Each number is 128 + 32 x the weight over its row's rms, rounded and kept within 0 to 255. Layers, rows and columns count from 0. The size above them is the row's rms in percent of the matrix's.

# layer 9 MLP up, 1024x256, rms 0.136, rows 590-636, columns 96-127
size [105  96 108 108 105 100 100 101 108  97 103 109  92 115  97 102 106  96 100 103 107  96 102  87 107  97  92 108  96  86 102 103  97 104  92  96 100  92 100  96 111  95 110  99  99  94  95]
[[ 69  88 161 128 120  83 126 153 131  95 127 146 119 161 132 137 127 116  81 123 115 102  81 161 136 142 131 135 133 174  85 165]
 [166 102 145 147 113  87  73 118 113 147 176 158 132 112 127 152 111 129 151 137 139  58 144 136 161  94 111 118 137 171 150 110]
 [171 181 144  97 132  75 137  42 163  97 128 181 110 116 133 122 129 134 130 128 132 149 114 153 169 123 125  93 203 129 177 175]
 [166 124  61  84 159 160 139 144 185 174 151 106 159 150 132 120  93 121 172 158 107 110 126 129 116 109 129 145 108 155 138 163]
 [143 148  86 113 108 120  79 150 152  60 145 142  94 153 116  93 117 134  81  80 141 103 142 137 126 144 174 109 182 186  82  90]
 [ 81 150 127  92 117 139 116 115 137 153 116 164 108 102 112 181 134 122 105 127  94 116 129 133 134 144 152 104  92 120 165 126]
 [107  73 142 115 126 107 110 138 112  84 174 175 165 100 171 126 163  81 119  70 102 193 142 141 128 144  91 112 137 115 163 173]
 [173 111 130 122 145 113  98 175 160 136 131 177 133  68 157 124 153 160 126 159 151 181  85  95 138 191 132 137 172 103 128 123]
 [132 127  59 120 124 109 133 106 101 121 152 112 165 119 172  91  77 151 160 136 113 100 137 188  97  92 136 137 137 151 123 109]
 [ 59 112 155  44 148 204 150  75 175  93 154  94 163 145 152 201 129 177 133 158  78 135 100 113 145 138 100 115  77 163 116 102]
 [103 170  98 162 145  68  68 113  66 132 161  84 133 112  88 152 156 140 131 110 122 132 160 123 109 215  75 137 118 160  58  75]
 [126 155  87 134 128 142 143 142 177 150 159 134 125 126 119 165 125 103 200  95 152 125  93 144 112 171 129 157 164 192 187 150]
 [ 91  90  80 157 103 115 167 211 183 151 123 121 100  96  76 130 148 123 176 124 107 185  94 117 136 148 117 184 182 141  87  98]
 [186 137 106  95 138  98 146 190 182  90 154 146 103 160  93 150 160 129 110  84 131 133  76 121 122 133 132 131 150 147 138 144]
 [119 117 126 153 143 123 116 175 130 151 131 123  79 141 110 146 197 128 108 137 146 137 101 120 101 143 124  75  94 102 145 160]
 [169 149 127 171  76 123 171 140 107  84 114 104 110 115 137 196 143 116 132 141 148 109 180 147 134  85 110 153 132 104 100 136]
 [177 147 156 118 111 171  73 166 141 117 175 116 114 176 139 167 141 190 179  98 184  95 159 125 127 120 133 120 160 159 124 147]
 [139 170 131 149 126  75 163 151 150 113  72 106 157 178 160 120 160 113 151 160  84 142 134 148 129 127 108 130 181  73 122  96]
 [101 171 201 126 131 171 135 142 197 177 147 150 130 200 156 154  86 140 123  75 138 158 120 145  76 168 128 150 109 137 131 108]
 [221 170 126 115  90 199 121 127 100 142 143 142 135 111 125 123 113 179 126 166 166 202 140 197 128 149 136 150 136 111 139 123]
 [124 146 154 181 143 109 112  92 139 165 146 142 147 133  57 117 136 131 144 159 196 127 144 112 144 163 174 123  79 160 127 132]
 [154 101 136 125  88 159 185 137 111  64 167 122 119 141 134  90  86 114 121 134 146 205  93 140  87 113 127 149 113 119  74 124]
 [155 112  98  49 114 138 149 175 124 137 148 148  46 173 124 123 151 131 158 147 127  98 137 155 107 113  71 132 128 104  87  94]
 [153 138 126 152 138 119 156  97 164 104 178 120 141  76 129 179 133 112 128 141 100 142 108 130 126 197  93 123 109 170 113 159]
 [113  86 136 137 138 153 180 117 129 152 121  95 164 116 201  68 177  98 121  83 122 174 154  86 175 161 109 101 121 123 132 134]
 [203 109 108 110 120 167  95 127 128  96 141 151 129  98 144 162 116 164 111 140 143  90 105 109 158 125 129 147 127 145 100  80]
 [159 124 148 148 110 137 162 146 118 151 188 144 167 157  84 102 162  93 150 129 129 107 110 144 152 107 166 205 129 120 108 126]
 [ 79 153 147  72  93 118 121 113 106 175 127 193 186 167 104 179 144 165 136 109 168 117 145 166 107 140 125 160 121  95 166 115]
 [ 92 158 122 104 141 132 167 144 104 198 160 146 134 122 114 132 139 140 129 100 150 168 124 117 123 150 137 156 131 119 109 139]
 [169 104 107 183 156  90 118 152 139 145 164 121 129 156 139 118 178 126  92 148 132 125  81 100 164  91 160 138 106  79 116 118]
 [167 100 145  82  98 145 177 154 111 160 101 130 108 114 154 133 121  72 151 108 137 103 166  77 133 127 102 146 188 178 151 119]
 [104 130 200 200 131  92 183  99  96 172 120  56  74 151 138 136 128  98 143  98 223 154 125 104  82 115 131 120 109 104 169 168]
 [116 114 125 107  69 153  74 109 186 144 201 183 178 145 107 174 140 125  54 148 158  95 148 144  84 108 191 130 100 112 194 147]
 [151 132 153  96 112 140 165 121 123 144 125 162 104 130 106 103 121 103 163 152 161 124 183 127 130  86 141 125 110 162 123 127]
 [154 114 182  81 165 100 170 106 117 190 135 120 163 155  80 140  93  94 138  92  94  86 138 135 121 136 163 165 125 117 157  96]
 [120 147 145 173 120 141 176 107 135 147 117 100 198 108 130 166 133 135 146  91 123 141 170 138 102 126 186 105 126 138 118 142]
 [127 160 148 159 193  72 156  92 108 132 173 183 121 138 135 171 137 172 141  72 128 130 125 153 119 129 146 148 111 157 135 100]
 [133 164 137 154 114 117 144 167  67 135 108 205 160 166 183 103 138  89 143  90  76 112 116 105 156 116 156 109 121 141 143  97]
 [126  86 114 113 121 171 108 135  70 190 111  97 118  80  66  60 144 121 194 111 145 148 102 136  81 108 175 134 111 129 141 133]
 [143 141 116 132 125  73 133 161 168 131 144 110 130  64 170 137 218 102 142 107 126 215 112 106 143 145 196 151 111 116 131 110]
 [159 104 168 148 119 185 107 149 201  94 132 161  95 183 108  43 178  88 174 109  56 171 123 140 148 112 134 122  94 111 107 147]
 [167 158 163 164 170 130  99 145 119 115 161 124  82  70 122  69 154 111 153 118 106 111 128 141 131 109  68 109 142 109  86  83]
 [195 107  95 101 142 138 168 133 163 112 108 173 128 167 102 106 109 114 116  90 178 151 158 138 161 126 152 165  97 181 133 162]
 [153 158  61 120 140  76 140 139 116 167  95 145 157 154 142 110 149 125 168 141 239 139 117 162 198 156  91 133 166 162 131 133]
 [ 74 186 133 124 161 128 116 126 102 138 119 112 164 141 167 131 109  63 156 106 167 113 150  83 203 157 156 136 184 116 131 136]
 [144 106  94 160 118 204 107 125 113 113 122 170 147 179 108 134 144 154 119 108 137 130 114 110 175 116  59 116  95 132 188 137]
 [183 107 148 116 136 131 159 155 151 136 155 136 154  44 145 115 143 137  90 154  68 141 115 204 157 193  73  99 164  93 134 158]]
# layer 9 MLP down (transposed), 1024x256, rms 0.0531, rows 590-635, columns 96-127
size [103 100 111  97 104  92  92 100 102  88 103 108  87 112 100 103 114  96  99 103 113  92 107  81  98  91  93 100  94  91  99 112 102 106  99 104  99  93 105  97 109  89 110  99  94  94]
[[151 142  89 145 101 122 106 104  95 136  79 149  74 151 108  91 109 106  94 117 108 174 121  87  95 109  73  85 108 127 136 107]
 [110 157  93 118 109 138  71 163 165  98 152 140 140 166 151  70 111 150  29 128 147 173  76 164 110 111 144 123 108  84 125 154]
 [136 105 143 103 125 142 165 106 165 132  91 229 141 125  94 114  84 109 126 137 137 113 102 113  58 172 209 147 172 184 140 161]
 [161 119 169 126  64 136 114 115 155  96 108 138 145 128  94  76 152 171 152 132  86 208 136 118 161 139 146  86 155 148 157  67]
 [150 110  88 139 100  87 112 109 191  91  66 103 108 126  99 173 118  97  93 112 111 107 142  95 130  85 139 137 147 190 113 184]
 [139  79 111 127 168 100 136 187 107 124 176 101 143 146 145 103  89 153 115  70 138 110 122  59 166  91  78 109 171 181  81 137]
 [116 126 128 176  94 109 110 155 125 141  77  88 112 165 132 125  87 108 135 157 145  73 177 104 126 158  98  87  51 143 122  74]
 [118 140 148 125  98 108 132  98  94 163  96 146  90 124  83 126 160 113 113  84  45 113 144 129 164 183 103  79 155 161 144 138]
 [109 121 125  98 123 133  45 126 121 149 159 125 165 156 112 129 213  99 181 111 100 138 132 130 176 118 166 170 150 149 147  95]
 [142 156 134 144  64 102 141 166 108 126  49 167 103  81 125 127 138 125  86 124 139 154  96 133 113 191 144 120 107 113 127 114]
 [151 121 107  97 117 151 191  74 117 118 146 179 142  95  81 136  99 115 153 121 114 117 125 112 110 125 145 138 132  46 165 146]
 [104 131 111 154 143 113  92 105 172 143 161 184  71 120 167 153 150 151 196 111 153 130 173  92 135  95  81 166 130 158 158 160]
 [160 151 137 107 181 218 149 111 104  88 103 112 187 173 135 125 155 146 119  83 156  60 111 116  89 145 155 166  74 102 118 135]
 [141 108 123 110 126 123 116 110 134 105 155 147  60  99 192 116  83 143  75 119 139 167 120 151 160 107 154 126 159 176 175 148]
 [105 112 126 150  95 131 124 103  56 163  92 118 145 142 130 112 115 173 117 159 129  85 155 132 102 110 167 104 110 134 133 134]
 [154 169 114 106 127 152 100 121 129  62 104 176 111 153 124 131  86 121 147 143 166 171 121 133 104  79 171  93 194 143  67 174]
 [176  74 123  58 111 134 130 162 161 103 123 110 127 165 110 111 144 157 145 107  88 182 140 127  52 110 117  97  88 121 173 108]
 [160  81  94 143 151 131 102 113 164 127 142  94 115 139 118 107 129  60 176 143 143 147 101 106 162 159  76 113 111 129 157 134]
 [130  87 156 143  92 139 118 123 135  88 112 130 145 113 140  89 122 125 116 153 130 125 146  98 127 144 110 108 128 110 128 120]
 [202  98 109 178 120 126 156  71 135 166 171 122 116  89 135 157 151 185 145 206  88 135 170 103 115 102 132 121 127 157 123  99]
 [ 76 141 112  96 144 118 150 110 127  92 142 177  75 126 162 118 104  99 103 100 107  79 203 155 122  75 192 118 152 122 168  58]
 [ 98 105 143  78 125 102 106 164 164 110 195 126  95 123 138 118  57 141 126 117 143  88 124 166  97 134 158 115  61 100 101 145]
 [127 174 148 131 101  89 156  88  97 129 170 103 159 121 143  67  98 122  94 125 169 123 108 153  80 186 174 133 141 129 109 152]
 [157 164  99 150  94 123 144 198 162 135 134 141 135 110 128 136 114  90  85 129 122 145 153 106  92 168 192 100 128 107 104 125]
 [132 111 128 111 103 156 110 125 111  94  87 144 158 111 120 108  81 138 122 158 120 127 109 135  80 159 117 111 141 110 112 119]
 [ 73 139 105 138  80 125 116 176 187  94 190  89  38 127 174  97  56 124 150 103 177 109 148 163  95 145 108 107 122 168 100  95]
 [ 73 119 129 135 145 160 129 129 168 124  82 190  97  31  86 167 147 141 151 207 134 160 123  82 145 104  63  87 156 123  88  60]
 [125 146 124 170 106 145 165 103 131 115 127  97  89 141  85  88 129 104 148 128 178 121 121 101 185 157 178 164 118  87  77 100]
 [130 113 122 108  87  89 107  87 132  98 130 183  96 123 112 178 128 145 193 159 149 123 118 102 167 144  93  72 133 108 171 164]
 [131 160  73  99 120 144 175 126 104 170 100 127 138 182 145  86 126 149 137 115 131  83 159 132 115 115 174 114 144 101 157 123]
 [ 86  84  87 141 141 127 107 158  87 130 162  91  86  94 141 118 117 178 127 131 121  93 155 115  78  97  57  75 139 136 180 144]
 [147 107  96  96 164  93 118 160 196  96 127 155 142 115  89  97 122 134 113 139 116 110 124 116 162 106 181  65 131  92 122 124]
 [110 151 103 119 112 135 126 125  53 169 129 101 149 118  64 172  99 129 174 116 135 124 109 104 163  75  59 114  99  84  98 128]
 [136  97 102  94 144 162 106 117 160 130 171 111 134 168 154  82 108  92 148  99  83 130 130 116 128  97 140 150 126 150  82 122]
 [112 108 114  94 136 132 111  87  73  78 153  73 165 172 122 104 159 125  90  85 116 117 133 104 140 141  81 181 123 122 136 150]
 [127 147 167 156 107  87 144 108 112  54 109 180 188 154  93  66  68 111  84 131 134 150 131  69 181 128 106 165 151  71 109 141]
 [132 126 132 137 177 174  80 113 117 110 103 114 133 168 197 112 106 174 109 148 115 122 142 114 120 138  76 143 139  79 171 158]
 [126 131 113 127  95 167  68 110 152 170 127 121  93  91 150 130 106 165 179 138 152 108 127 155 146 123 103 124 106 138 123  95]
 [102 170 161  94 152 119 130 116 186  87  96 216 200 176 121 141 125 161 107 173 135  74 107 162 131 109  96  64 163 100 181 101]
 [ 95 116 141 156 120 156 145  69 164  88 153 184 157 106 155 134 104 144 141 159 140 117 184  68  71 160 175 181 100 128 135  63]
 [148 173 178 133 114  89  70 104 103  89 122 133 153 121 167  86  92 114  97 202  87 145 138 105 104 140 120 119 116 111 154 174]
 [ 84 135 102 117 138 138 152  74  95  59  99 173 185 148  71 169  99 114 159 151 185 143  78  89 113  83 197 165 122 128 148 119]
 [141  81 109 182 116 149 127 149 146 114 156 111  84 140  90 175 106  94 166 139 161 180 123 104  86 137  86 101 145 141 162 147]
 [136 111 109 115 149 131 148 117  96 146  89 253 151 132 135  92 130 170  94 217 114 161 147  85 160 159 122 166 174 140 127 174]
 [158  86 141 126  87 142 106 145 127 119 143 151 152  72 153  81 167 150 102  90 186 177 142  96  72  91 128 133  93 137 140  98]
 [186 169 150 148 144 169 135 116  99 146  99  90 127 129 124 105 134 147 104 112 119 160  82 141 163 103 144 191 145 112 101  99]]